Weights of a small transformer language model.
Size: 11 layers, 2 heads of 64 (1 for keys and values), MLP 320 SwiGLU, 2.42M parameters.
Training: a variant of Adam for these matrices, 5826 steps.
Each number is 128 + 24 x the weight over the matrix's rms, rounded and kept within 0 to 255. Layers, rows and columns count from 0.

# layer 5 MLP gate, 320x128, rms 0.138, rows 234-251, columns 0-127
[[142 126 132 154 105 119 125  99 116 115 127 156 120 152 123 112 138 109 112 105 147 114  96 127 123 135 146 134 144 123 113 124 141 128  99 159 127  94 130 125 102 153 135 156 111  86 109 111 123 127 126 128  95 137 108  69 110 166 109 144 129 169  94 137 130 113 123 160 146 149 133 128 123 103 128 120 139 106 121 117 142 143 108 112 112 151 105 126 126 158 145 131  95 114 127 119 133 145 115 115 135 138 151 145 117 126 169 105 100 101  83 150 121 124 143 156 151 117 120 134 135 123 134 135 139 123 111 150]
 [112  92 167 140 127 136 109 104 146 102 125 173 151  85 109 109 192  99  96 128  99 127 162 125 145 113 135 137 153 154 110  89 115 116 127 135 133 128 150 150 129 116 144 122 131 142 154 107  88 126 114 152 108  98 126  90 102 135  95 102 150 139  66 112 137 129 106 126 157 109 154 126 133 105 139 138 116 159 127 147 125 109 126 130 135 116  91 133 125 130 136 114 121 133  96 128 138 155 147 137 128 131 165 138 112 117 137 158 169 103 148 111 116 116 109 129 146 108 137 125 124 140 148 127 130  96 118 119]
 [140 149  99 104 131 113 129 124 131 138 157 124  78 133 167 161 122 144 110 139 140 129 109 182 128 121 150 121 104 150 118 152 131  95 139 115 146 124 106  90 130 148 105 131 160 108 114  86 123 156 126 151 130 146 170 108 147 117 142 140 115 125 129 125 156 134 124 126 114 119  97 121 155 133 116 138 123 155 132 107 110 121 138 183 104 114 134 101 132 126 102 151 134 129 107 145 110 136 128 128 129 157 140 140 150 135 133 112 163 141 139 119 131 115 144 129 123 114 143 114 140 133 122 149 134 139 140 133]
 [132  69 132 136  84 178 140 118 150 144 132  94 121 108 109 107 123 171 119 156 115 108 167 131 103 114  93 128 129 132 111 156 127  93 154  93  96 158 102 164 161  97 130 128 147 135 116 131 118 128 142 149 123  96 158 141 106  99 118 130  94 118 153  94 100  87 148 186 144 138  91  60 142 102  88 148 149 173 137 131 119  92 130 158 148 102 157 114 123 131 132 120 147 149  81 106  94  91 119 152 106 137 135 139 150  95 112 160 144  66 120 113 129 135 144 135 108  47 122 113  88 106 205 119 101 136 119 149]
 [137 106 164 140 131 113 138 131 151 117 118 150 134 163  83  94 141 143  90 121 131 100 161 154  90  70 103 131 121 124 133 105 105  62 146 134 114 137 172  88 151 168 134 110 150 115 137 127 125  89  85 142 136 155 116 116  96 155 146  99 115 123 131 147 101 118 121 174 132  95 142 117 121 126 135 115 166 123 123 102 130  83 128 132 111 182 111 102 138  98  67 111 138 151 168 115 168 141 112  72 174 133 103 107  82 159  99  93 156 145 161  96 116 169 120 148 116 141 100  90 133 171 151  94 116 164  82 115]
 [125 126 130 147 116 149 142 172 143 124 147 181 111  97 120 102 145 165 125 110 188 105 115 130  67 143 111 113 108  95 123 158 129 105 149 161  84 162 100 135 148 142 118 110 113 100 163 110  73 140 139  98 105 180 158 117 122 120 153 107 140 143 135 163 146 139 135 146  83 136 106  95 136 154 146 107 144 120 156 162 141 174 104 132 149 107 103  90 151 145 128 140 131 105  88 120 148 109 136 109 151  91 149  96  88 121 156 140  82 122  98 107 152 108 151 141 110 152 134 146 117 132 100  98 139 134 128 157]
 [143 164 112 138 151 137 119 112 104 107 107 128 101 170 144 126 123 122 111 124 146 164 146 130 131 126 128 117 144 164 112 112 162 165 118 128 128 128 113 160 114 111 144 118 132 147 122 111 174 113 160 131 112 134 136 122 132 126 126 116 109 139 122 139 130 124 137 182 142 132 124 106 104 149 116 137  96 120 126 110 140 135 133 160 131 143 169 133 122 144 142 139 150 143 111 151 175 131 133 134 138 138 102 115 146 119 121 112 131 141 116 126 139 138 170 132 113 119 151 108 123  91 163 124 124 108  96 136]
 [ 99 131 132 122 151 150 142 124 144 154 141  98 107 125 171 148 112 162 143 115  86 107 174  73 146 120 150 164 166 111  90 174  85 102 110 171  86 124 127 137  99  73  94  82  95 164 104 118 115 121 115 147 132 139 141 176  87 165 155 131 124  92 114 107 106  64 149 129 170  99 138 157 113 141 172  79 163 123 120 182  71 134 103 133  81 193  97 162  90 137 147 107 119 123 105 113 152 132 148  93 151 133 126  82  97  79 121 118  97  87 131 135 140 138 103 143 100  81 183 109 129 156 109 147 179 109  83  94]
 [137 114 112 115 126 149 149 171 143 146 126 131 144 128 141 114 144 137 133 136 162 109 133  87  92 137 108 142 119 159 148 133  95 120 130 100 146 120 135 129 126 113 114 128 135 141 120 133 114 135 127 127 148 115 145 133 134 119 149 125 145 118 143 136 161 155 137 116 112  99 142 120 119 160 145 102 161 171 119 164 137 170 132 111 114 149 121 132 135 131 130 127 138  79 124 156 134 157 135 134 124 131 172 147 119 131 164 116 131 119 153 121  97 143 128 127  97 120 135 154 112 122 123 140  99 137 123 109]
 [140 124 116  92  95 163 106 108 103 114 147 110 126 154 132 116 125 143 154 164 120 134 141 115 165 113  88 126 114 177  75 132 162 190 132  78 138 118 140 141 117 176 115 136 137 129 130 131 159 133 158 136 109 125 144 137 131 151 101 158  70 125 117 165  86 133 159 158 109 116 173 119 116 127 111  88 136 170 174 139  83 135 125 110 111 134 146 133  90 125 159 129 159 121 113  87 127 124 126 141 101 138 157 144 139  93 144  92 106 120 142 115  67 165 139 129 140 152 143 101 141 124 151 161 130 129 114 139]
 [107 149 167 120 139 110 111 123 160 161 124 114 148 152 153 100 137 111 157 102  95  92 143  89 129 127 117 151 136 104  84 128 134 132 108 145 130 117 184 170 138  93 117 136  88 169  98 132 151  95 137 102 112 127 162 122 188 147  97 126 102 133 149 145 143 130 116 118 149 149 100 110  90 101 128 157  82 122 106 101 111 147 111 114 128 144 114  93  56 109 128  70 133  99 131 119 117 149 145 154 124  89 137 165  94 116 124 129 154  95 111 106 107 143 110 128 143 163 151 125 111 185 136 134 151 122 134 124]
 [ 70 131  98 187 165 141 111 139  81 144 124  85 155 121 126 170 130 101 129 123 160 133 140 140 138 131 129 135 113 111 151 140 111 115 120 172 125 122 145 102 140 135 111 144 115 145 177 126 127 159 116 116 142 158 173 105 152 159 139 133 129  82 156 148 131 128 140 151 108 122 153 138 131 125 168 154 156 146 142 113 118 139  82 158 133 145 156 147  97  88 113 122 161 148 145 112 138 117 160 111 164 199 127 136 127 121 110 152 135 111 145 133 100 152 111 146  98 140 133 123 134 102 130 138  87 134 143 175]
 [ 99 156 148 117 130 118 147 127 149 126 131  84 111 142 134 138 119 126 112 156 109 164 108 169 136 119 145 148 112  98 134 155 128 121 138 108 123  94 127 144 103 127 106 141 130 118  84 117 142  84 130 143 136 134 145  90 137 133 102 147 143 110 120 162 125 106 144 107 148 144 111 160 125 137 106 116 127  96 147  92 126 158 144 136 125 124 161 141 117  94  99 122 168 162 141 144 111 125 114 120 156 130 161 112 153 110 146 159 135 135 139 118 175 114 147 125 105  97  94 124 121 145 140 142 151 158 101 111]
 [145  76 136  98 148 173 116 137 127  97 105 117 116 143 103 173 129 147 127 196 146 141 147 135 171 155 114 151  98 108  74 149 124 110 133 125 119 169 136 131 185 111 108 144 129 139 147  95  62  53 179 186 135 105 158 168 117 128 174 136 166 129 130 114 187 134 112 135 127 125 105 140 125 109 145 137 109  99 108 139 151 138 103 123 147 143  99 134 112 150  91 136 108 173 150 121 111 136 127 116 137 124 127 146 167 123 127 139 128 127 145  57 133 164 143 114  85 173 153 117 121 120  94 168 123 119 121 149]
 [147 147 130 125 101 150 101 138 131 141  96 142 126 135 128 155  96 135  97 128 144 116 128 145 123 114 129  98 119 102 152 126 127 107  99 110 126 115 142  94 129 154 151 145  98 140 134 166 148 131  96 117 132 149  89 105 150  98 129  88 132 135 143  91 121  72  95 126 145 128 140 158 123 135 144 108 142 145 115 129 130 147 139 153 123 116 139 126 138 117  97 131 119 146 118 127 155 121 137 144 138 130 120 155 122 113 142 114 132 138 119  90 109 133  77 146 128 157 117 156 132 108 106 139 131 123 130 158]
 [134 105 148 127 114 134 155 168 123 162 164 113 120 142 147 144 103 148 131 110 119 129 134  94 163 160 139 146 133 144 117 147 118 160 146 120 121 129 131 119 139 128 117 144  83 137 141 112  87  67  94  87 130 125 110 169 105 172 126 100 111 133 113 125 151  97  89 180 108 162 135 144 154 161 120 131 166 121 125 143 103 121  84  77 132 136 112 110 142 128 153 106 103 172 129 155  92 155 165 124 179 127 164 137 111  76 142 121 149 123 129  99 138 131 149 135 191 134 158 124 100 160 166 135 147 164 105 150]
 [122 124  97 127 139 179 140 154 117  82 121 135 130 141 143 116 165 139 163  75 134 131 124 111 119 144 127 140 150 165 141 159 156 174 163 109  86 124 145 125 126 102  93 121 129 100 118  95  77 116 132 161 136 148 120 133 123 141 137 150 108 147 172  99 134 131 173 114 124 125  87 143 131 103  99  89 125 106 138 138 136 139 133  92 114 143  97 145  79 103 121 115 149 151 121 124 131 132 134 118  85 150 146 144 124 157 123 109 113  91 132 146 118 102 151  98 144 144 117  70 130 123 167  84  79 139 119 115]
 [157  84 135 157 125  88 135 142 137 100 102 142 131 132 157 117 159 158 105 126 155 142 154 148 138  74  99 144 125 135  85 140 118 158 149 160 121 130 101 124 160  94 141 129 170 122 162 135 107 130 123 135  82 150 135 152  96 175 133 133 107 110 115 104 127 156 156 144  84 152  83 105 120 162  86 162 127 127  55 133 108 185 116  55 116 113 185  98 146 180 178 107  98 148 125 102 120 147 128 141 126 169 104 119 127  97 172  87 102 134 128 122  77 146 113  92 164 137  99 112 155 146 186 108 135 156  96 144]]
# layer 5 MLP up, 320x128, rms 0.14, rows 234-251, columns 0-127
[[131 134 116 110  92 140 101  88 118 168 143 124  97  99 105 119 171 124 140 137 130 126 163 129 123 147 106 144 121 132 132 106 120 147 108 145 144 155 149 122 150 117 165 142 136 124 163 120 114 147 118 155 156 108 143 136  90  88 124 146 133 121 155 161 101 117 135 149 134 151 153 126 115 132 161 131 131 139 119 142 129 103 138 114 169 116 122 133 105 112 135 124 140 125 113 139 108 134 129 124 112 122 112 121 112  80 108 130 115 130  67 151 150 109 128 149 118 146 161 144 128 115 144 154 104  72 127 149]
 [104  92 176 169 161 167 132 172 125 128 164 124 132 129 133 145 105 124  98 104 136 113 110  99 126 133 131 157 117 132  88 140 127 128 135 144 113 108 127 168 122 169  96 101 101 115  86 144 152 109  89 107 145 131 133 105 144 128  95 154 116 118 122  78 132 149 162 102 105 129 133 153 102 127 138 122 161 102 129 113 149 146 140 128 157 154 135 155 171 100 147 114 149 134 155 156 112  68 152 117 115 160 141 139 133 141 132 136 100 139 125 128 130 176 145  69 137 158 121 120 159 141 114 159 108 143 117 153]
 [161  97 112 121 114  98 158 143 151 124 135 135 118 148 113 102 113 120 143 121 133 156 166 129 119  73 148  82 135  83 118  90 130 151 104 123  88 120 114 108  92 143 135 161 116 115 137 158 122 131 132 102 126 114 115 136 128 163 162 120 151 122 141 168 107  82 165 110 116 110 126 112 123 116 138 140 109 120 113 100  91 149 130 120 123 144 133 116  83  86 133 123 124  92 125  85 106 146 133 118 173 106  90 138 152 116 131 135 109 140 126 159  99 141 116 127 143 165 127 134 103  91 109 108 131 120 134  94]
 [128 152 130  69 146 146 140 139 131 152 104 189 110 117  90 171 111 136 170 146  93 137 156  77 122 111 119 132 169 133 114 124 130 129 129 188 160 122 157 104 110  93 116 127 126 139 108 123 146 116 115 115 157  91 171 149 129 105 146 126 110  82 110 104 143 132 158 124 116 112 137 163  92 117 160 139 101 133 113 142 115 169 164  84 154 130 140 132 138 160 117 124 130 116 121 160 136 133  93 116 150 125 131 110 110 115  80 153 121 148 160 107 102 145 109 105 168 123 125 120 102  92 127 118  87 118 108 123]
 [141  91 135  99 121 133 102 154 124 147 112 110 115 142 119 113 132 112 109  82 109 108 156 125 135  82 137  93 181 107 156 121 163 112 134 108 112 132 137 120 105 158 152 136 152 146 185  93 150 162 151 162 108 127 141  98 116 133  96 131 120  99 155 106 106 148 109 181 142  92 143 155 135 138 114 127 135 139 116 124  92  83 103 150 130 160 120 146 150  94  87 125 160 108  89  76 136 151 116 143 153 104 127  70 136 140  58 104 146 142 144 145 137 157 128 135 115 196  89 129 143  90 159  94 117 110 121 138]
 [125 119 160 101  98 152 152 147 139 164 142 160 109 103 138 112 153 121 130 110 130 132 130 137 129 123 161 115 159 150 159 118 142 112 134 138 147 122 127  85 134 136 139 123 131 150 144 134  81 132 121 116 150 130 114 136  99  98 144 135 135 163 107 121 149 161 163 135  66 133 141 146 124 136 153 131 185 137 103 184 182 123 143 136 139 128 137 110 145 131 109 138 137 142 133 190 129  97 127 105 112 129  67  97 100 126 134 157 105 133 134 155 117  87 172 168  88 103 143 123 150 101  83  96 154 124 103 149]
 [ 96 161 145 162 138 152 119 120 132 101 113 144 157 129 142 100 125 125 118 108 137 169  98 133 106 155 103 138 108 135  92 104 141 183 125 142  83 124 137 188 149 109 159 102 122 111 115 113 185 106 107 135 126 124 120  95 121 142 148 130 132 140 127 148 130 174  86 146 151 119 115 165 133 107 124 118 106 117 175 119 103 139 125 115 151 116 106 144 138 134 163 107 142 134 110 160 145 149 170 145 105 107 124  64 123  99 119 133  89 136 115 110 103 145 128 130 117 118 145  98 123 156 133 107 155 134  85 135]
 [167 186 123 149  80 131 125 130 121 131 177 118 143  80  79 124 139 104 131 126 111 173 119 125 108 118 139 163 135 122 133 146 113  82 114 202 166 104 125 106 139 135 168 136 123 154 148 154  98 108  70 106 161  91 129 158 141 109 136 138 135 119 140 151 107 172 153 109 174 123 123  99 122 121 108 162 139 155  94 153 151  89  99 113  98 105 120 135 130 105 143 104 109 129 151 112 105 151 141 125 172 132 124  98 101 202 133 161 115 132 136 136 144 139 145  95 118 124 121 121 136  72 160  97 118 101 129 135]
 [162 124 141  89 131 123  93 142 151 140 116 152 148  99  91 109 115 112 134 150 116 117 122 133 133 108 140  99 156 122 143 135 155 122  89 118 122 108 121 131 141 151 162 156 110 109 115 110 120 140 118 115 103  93 131 103 121 101 108  87 161 145 145 151 128 174 168  97 138 165 150 116 127 106 167 119 181 116 201 140 168 170 186 103 109 126 134 152 173 132 123 153 119 100 155 123 141  98  73  96 111 131 125 139 128 139 156 173 120 121 138 154 147 104 135 154 119 135 108 139 141 124 116 122 134 136 147 120]
 [150 112 104 137 118 131 134 115 128 167 191 132 135 154 136 135 116 127 123 125 123 113 115  97 125 129 164 169 122  83 185 167 108 120 135 139  97 110 158 128 132 156 130 130  81 105 156  87 119 136 129 128 163 121 155 118 145  67 132  87 107  85 102 118 137 143 139 104 128 143 109 126 119 136 111 112 151 159 139 116  80 111 125 109  90 111 129 157 138 133 164 189 106  80 179 164 151 136 126 139 198 149 143 152 143 111 130 104 136 124 123  97  87 118  89 153 110 139 124 144 143 150 126 152 123 110 185 106]
 [135 115 122 124  88  83 141 132 123 142  96  64 128 124 128  72 133 119 148 114 148  83 124 117 166  86 117 161 172 149  84  81 131  99 116 142 128 140 158 115  88  87 112 133 107 157 116 132 125  98 109 128 138 108 162 148 142 142 135 114 146 124  88 109 125 144 114  91 138 123 128 101 113 150 100 149  71 109 110 170 128 134 134 119 166 128 139 142 109 111 126  96 147  96 159 112 155 171 155 134 121 128 102 158 129 104 150  99 142  79 110 147  91 134 139 104 149  96 143 177 152 143 145 106 138  97 136 149]
 [116 137 135 113 157 102 142 151 100 135 118 114 118 136 138 146 128 126 132 131 131 134 104 162 111 132 120 115 154 167 166 102 151 109 136 148 132 100 135 120 167 137  92 110 106 154  74 128 145 159 116  84 123 103 109 127 140 110 126 129 142 141 115 105 137 167 143 103 126 135 106 171 139 156 127 175 125  94 139 144 146 136 137 191 104  96 169  95 136 116 139 122 135 135 101 107 162 129 157 172 107 166 165 124 164  98 139  91 168 130 124 165 181  74 144 118 118  71 154 135 134 118 136 178 144 139 141 114]
 [159 134 134 117 125 115 122 115 171 155 173 154 138 138 135 114  90  99 110  99 111  96 140 110 125 119 108 144 125 146 119 120 121 174 106 100 165 137 147 113 163 132 146 131 133 144 126 150 134  88 128 113 133 136 107 140 124 144 143 120 128 136  85  94 140 132  93 125 174 119 134 154 105  81 157 121 106 112 133 154 116 109  98 140  90  87  61 100 141 143 109 117  94  79 108 145  74 136 175 130 155 116 140 116 134 112 138 117 139 151 103 115 109 130 134 143 128  92 141 127 153 109 120  86 159 103 143 130]
 [105 136 118 123 119 163 147 111 150  82 112 118  91 113 149 140 116 136 162 168 155 120 114 147 128 168 152 123 143 165 116 189 134 122 129 154 125  79 151  78 173 112 139  85 178 128 132  89 138 122 147 136 134 128 106 116 135 152 156 146 119 128  77  96 143 115 111 101 128  84 150 139 127 118 141  89 124 136 119  95 116 166 139 118 129 130 127 132 126 118  90 179 124 134 129 105 128 160 152 126 112 155 137 115 150 144 117 163 106 152 145  94 157  96 137 137 159 200 143 146 148  97 119 129 139 144 155 118]
 [130 128 138 146 131 133 140 131 114 127 147 141 133 123 164 100 116 129 153 117 108 158 145 168 145 141 157 137 113 117 100 149 173 152 120 122 109 111 117 116 136 129 120  85 126 106  93  66 107 163 134 125 112 152 121 129  97 132 113 111 140 158 155 153 109 134 157 131 122 136 102  97 141 109 127 129  97 117 118 150 124 106 143 149 124 133 122 124 134 171 151 142 102 128 125 143  91 120 110  83 107 116 140 123  94 128 125 159  92  85 118 136 113 113 182 134 113 117 175  77 141 140 139 128 107 113 114  67]
 [ 97 111 164  90 156 105 122 146 137 191 112 125 103  91  61 150 137 123 126 138 148 146 156 133 170 132 101 111 163 164 161 121 156 133 140 133 138 149 108 113 156 131 115 150 132 128 139 144 102 124 108  71 177  91 106 144 136 134 144 143 130 121 170 115 119 103 115 105  75 149 109 161 111 153 118  98 122 139 129 137 147 115 116 129 168 135 111 116 131 139 110 139 113 126 196 129  88 127 119  99 120 150 112 130 185 132 153 145 126 125 151 170 117 128 123 136  81 131 148 104  75 118 174 111 100 113 120 153]
 [116  83  90 119 107  96 120 142 141 164 138 105 125 143 135 145 121 162  81 113 134 126 129 119 100 121 152 134  92 117 124  95 115  54 117 134 144 171 168 151 158  82 154 134 155 138 125 161 128 114 133 114  97 118 111 133 160 139 169 111 108 132 137 143 132 133  85 156 141 113 139 135 143 126 139 146 145 203 116 150  95  98  93 134 103 121 129 135 137 176 137  86 117 119 134 123 102 127 160 152 133 110 103 118 101 120 127 102 147 142 117 153  96 104  92 145 137 153 143 185 100 122 103 200 120 112 162 127]
 [144 137 137 125 146  87 128 134 137 143 131 168 125  79 142 158 137 114  62  71 115 159 155 164 117 149 104 116 114 124 108 118 149 157 142 112 139 110 122  90 124 183 129  90 196 156 120  97 146 109 158  98 146 113  96 178 100 131 103 124 132 152 139 133 137 151  82 128 107 147 103 128 143 119 163  98 152 120 117  95 143 131  96 115 154 128  94  71 120 202 121 152 137 177 153 164 146 132 120 125 119 146 128  96 166 124 132 152 131 153 127 138  85 117 114 116 118 111 128 124 174  85 102 118 137 143 112 152]]
# layer 5 MLP down (transposed), 320x128, rms 0.133, rows 234-251, columns 0-127
[[140 162 139 139 162 113 105 157 104 105 113 124 143 176 126 143 104 141 133 111 121 131 118 114 136 102 100 116 113 127 141 154 174 144 135 124 131 129 102 131 137 147  89 130 122 122  93 145 141 121 116 103 121 127  89 116 140 125  87 154 119  85 133 100 134 124 142 120 129 159  89 118 101 127 132 124 106 117 150 105  89 131 104  94 119 148 111 121 144 136  95 134 157 145 129 116 139 125  90 137 118 139 129 125 126 153 157 132 159 151 127 150 129 159 111  90 137 126 117  86 136  81 142 108 121 144 152 128]
 [129  60 192 113 129 157 183 112 148 154 155 154  97 107 137 136 167 140 139 106 143 111 142 142 114 144 127 134 155 144  87 109 135 109  30 126 139 150 133 156 130 140  95 124 112 170 121 124 118 152 127 107 122 139 139 128  97  95 174 133 134 156 110 172 110 137 122 150 163 147 129 113 153  89 151 123 108 137 125 110 157 128 101 132 136  98 125 153 109 123 146 123 109 114 116 121 127 137 138 127 107 138 107 153 122  87  95 123 114  98 151  93 128 113 147 132 137 132 137 133 143 156 110 107 128 126  75 127]
 [ 97  71 114 130 100 135 119 140 121 130 121 130 142  64 138 129 103 106 164 149 106 142 148 144 118 104 155 122 175  95 141 109 122 158 129 147 110 126 142 110 136  99 173 117 129 132 143 157 112  86 114 120 106 132 113 125  99 142 137 168 125 148 118 148 145 123 132 119 137 156 137 106 134 127 174  97 117 119  98 136 148 166 146 108 121 102 125 136 129 120 151  91 105 134 178 153 100 109 127 111 146 122 114 125 139 132 102 179 103 118 110 134 135  95 124 144 151 126 157 150 121 125 130 103 144  94 120  77]
 [145 144 129 149 155 128 134 141 103 147 123 149  54 116 119 130 119 156 168 136  99 148  92 128 123 117 154  83 168 128 130 118  91 115 133 126 128 108 110  91 106  89 136 112 143 142 130 134 148 129 126 121 153 126 123 152  74 142 136  71 144 113 114  85  93 113 115  92 110 122 159 119 130  96 152 177 140 173 151  91 143 108  97 140 145  86 143 169 164 129 157 128 125  88  98 134 136 158 136 138 145 133  99 131 122 133 127 123 193 115 160 112  84 138 154 110 111 116 179 126 123 125  88  92 120 129 117 127]
 [136 114 155 139 107 113 106 113 156 104 186 137 113 131 115 153 117  93 128  53 143 126 152 149 132 108 132 140 129 101  91 128 122 134 150 132 105 150 108 119 118 134 126 160 163 120 106 116  96 112 133 141 157 142 101  81 150 134 140  36 149 130 168 121 141  89 105 147 152 134 106 113 108 162 156 137 161  75 126 114 120 102 132 155 118 134 139 132 135 146 141 151 139  95 133 107 104  89 103 143  89 147 156 123 132 157 155  75 152 138 130 132 106 106 146 144 141 138  59 132 112 127  87 138 134 136  81 101]
 [139 157 176 111 162 150 141 131  96  61 108 155 143 126 127 114 119 146 129  92 124 154 109 135 108 121 118 102 116 111 146 156 142 123  97 116 132 124 118 125 119 116 100 167 128 137 130 123 130 125 113  97 177 113 127 151 119 148  92 109 116 120 121  84  82 105 119  83 151 141 136 123 107 114 109  75 159 121 148 114 123 144 146 125 122 114 124 160 145 108 112 156 121 137 197 150 138 128 106 129 118 135 152 166 146  81 168 102 147 166 190 185 105 128 140  79 125 129 120 125  99  80 139 109 127 127 134 143]
 [129 165 130 129 145 105 116 118 112 133 142 153 148 154 142 161  95 141 171 117 138 107 124 134 148  75 141 119 125  94 121 172 154 123 141  93 143  80 118 163  88 154 139 151 123 122 135 132 152 141 147 127  91 135  92 110 139 124 101  86 122 121 129 119 135  83 146 118 192 119 107  90 105 156 138 147 132 108 149 145 103 130 154 136 140 158 115 125 148 148 110 142 148  98 129 124 156 115 109 130 162 172 111 125 131 126 140 136 135 100 119 116 105 166 105 122 160 133 102  83 133  91 112 135 132 137 120 121]
 [186 137 145 144 118 167 100 189 169  58 177 102 152 131 126 122 123 128 132 149 141 147 152 158 167 140 127  75 128 108  97 132  79 130 139 108 120 112 151 140 168 150 134 171 190 155 127 109 125 109 120 111 131 116 135 114 115 154 115 158 128  87 156 154 141 148  92  66 131 167  91 100 140 120 151  94 135 168 111 162 145 118  91 142 107 158 175 144 136 144 173 149 132 144 127 168 128 141  88 115 108 113 123  93 153 120 119 121 144 141 124 127 164 131 143 174 138 152  98 132 151 119 168 104  94 116 154 143]
 [142 144 174 113 137 111  60 136 118 106 125 147 136 105  81 111 100 127 118 174 120 147 104 129 139  96 132  70 165 130 141 132 182 119 104 153 125 142 116 168 128 122 154 157 131 128 129  96 101 135 131  82 111 114 120  76 105 138  91  99 128 133 130 139  79 143 122 110 131 156 104 116 114 106 148 117 141  79 154 123 134 144 157 149 146 131 131 140 158 144 102 161 142 119 152 124 158 101  63 114 133 138  93 114 157 146 142 143  93 117  78 114 164  97 154 122 121 130  96 147 121 105 125 151 139 133 155 133]
 [129 103 117 150  73 126 153 110 131 131 139 135  89 107 108 155 111 106 143  72 143 156 114  80 112 147 164 138 109 102 114 110 111 105  94 151 154 126 151  84 171 109 174 151 116 134 137 138 107 104 105 196 141 179  61 114 147 140 138 118 111 150 110  86 155 139  87 159 161 137 100 148 119 129 115 111  94 139 108 123 151  98 134 123 138 127 111 156  90 116 103 118 114 146  77 174 101 143  83 108 123 119 174 146 138 171 124 106 143 126 114 127 129 139 103 112 100  93 109 125 129 141 163 124 116  82 155 124]
 [104 151 160 141 151 164 155 148 127  92 133 139 143 166 109 148  81 115 144  94 131  64 125 118 122 149 168 133 136 151 152 153 147 128 110  88 103 144 143 152 141 140  91 153 126 141 104 166 141 155  99 124 139 130 120 111 126 128 146 105 127  94 125 102 128 150 122 197 129  96  98 121 117 138  94 155 138  84 151 131 124 123 124 143 141 207 137 133 127 133 108 181 111 130 116 113 121  82 148 127 126 138  81 139 130 102 136 100 126 110 128 116 135 160 137 141 173 183 126  89 110 110 120 123 106 156 142 176]
 [ 68 128 124 129 123 132 147 151 154  87 125 129 108 117 148 124 159 138 148 120 152 132 159 131 107 122 159  59 181 115  85 108 149 155 145 126 103 166 142 155 140 128 124 111 166 131 105 155 124 156 138 108  96 178 136 129 120 142 115 150 130 137 173 157 101  95 157 128 135  95  96 121 119 120 136 162 134 198 137 128 134 111  77 142 133 115 149 121 110 134 146 156 103 188 119  88 148 120 113 125  97 129 178 155  75 141 152 129 143 120 150 125 140 143 136 189 148 146 164 140 109 122 109 120  93 119 161 141]
 [138 135 110 136 140 165 121 126 167 129 159 156  91 152 167 129 131 131 125 126 140 141 151 123 117 141 114 115 162 125 133 104 149  90  84 154 151 146 150 156 107 120 127  97 145 116 137 131 107 121 110 160 131 120 143 121 120 123 154 110 169 131  53 146 111 107  87 133 128 108 133 134 147 117 114 156 139  84 140 144 132 118 109 108 170 140 101 117 123 121 112  63 105 144 106 157 134  95 129 106 118 103 142 132  24 135 119 150  62 116 118 165 132 114 116 115 145 112 155 155 130 163 122 111 141  97  93 148]
 [166 140 147 154 137  97 143 124 159 157 108 162 146 116 122 119 114 121 120 130 147 157 137 132 108 107 113 147 128  91 107 154  96 172  97 108 159 104 102 104 124 109 112 158 133 120  82  99  88 107 142 134 150 138 161 134  81  82 120  47 126 125  99 100 123 168 121 115 126  85 125 166 133 106 167 145 115 131  91 119 130 112 128 150 107 131 173 125 125 121 142 147 110 144 171 107  90 158 103 154 129 114 150 155 141 105 114 170 128 112 115 156  91 159  90  70 110 132  77 126 121  96  91 161 114 128 137 103]
 [133 131 121 126 131 143 143 128 139 136 113 111 148 139 132 162 141 158 104  93 162 151  97 110 129 111 149  90 113 140 120 151  67 134 124 110 103 117  92 123 140 110 111 108 134 165 134 168 122 159 165 173 177 131 125 137 111 118 179 152  98 122 112 104 141 158 134 137 100 106 118 150 142 148 114 112 123 116 109 136 137 156 137 110 119  91 113 125 116 104 125 111 133 133 144 142 109 143 139 128 162 116 113 118 143 119 102  80 146 155 156  98  97 163 118  95 135 140 171 142 158 123 159 129 117 124 139 119]
 [125 111  68  73 131 103 130 116 133 146 158 135 162 148 110 134 113 144  88 170  99 102 158 113 126 113 149  98 118 142 105 152 130  91 130 123 133 147 183 120 142 105 139 147 126 147 104 162 137 145 122 160 135 124 136 159 121 167  77 174 166 169 100 103 128  87  69 150 102 167 144 151 151 119 102 116 115  98  81 173  94 117 128 129 122 120  82 141 148 150 183 101 163 132 139 133 145 117  90 138 151 118 128 114 120 126 114 111 113 141 152 161 120 109 129 142 138 204 159 126 111 131 137 123 137 178 157 119]
 [131  87  99 147 101 102 149 133 100 144 136  89 128 135 113 150 137 158 143 136 112 127 133 119 150 150 104 139 114 146 122 106 121 123 112 124 160 122 157 149 170 127 122 130 127 137 132 124 130 156  98 132 123 104 102 127 149 138 178 238 132 106 122 138 143 114 137 137 149 117 140 139 168 139 164 135 124 125 136 165 135 133 109 114 149 173 149 138 133 105 109  97 140 115  89 127 134 135 182 153 105 148 145 112 126 149 148 120 107 135 155 132  94  99 152 132 130 141 176 122 130 160 124 116 130  99 151 141]
 [142 125 136 105 102 128 106 135  92 172 124 138 103 121 167 129 118 146 104 179 105 181 135 133 120 121  97 193 150 125 117  92 157 128 160 107 163 114 138 139 104 183 158 145 170 156 148 124  73 197 117 102  87 194 117 112  93 106  92 148 136 153 109 121 135  87 144 122 148 122 120 127 114 132 181 135 129 102 165 138 141 150  99 116 101 125  79 122 120 148 134 108 156  77 131 118 150 168 110 164 145 148 142 156 146 150 137 149 122 149 103 115 115 101 155  83 137 116 145 120 101 159 111 125 145  91  90 174]]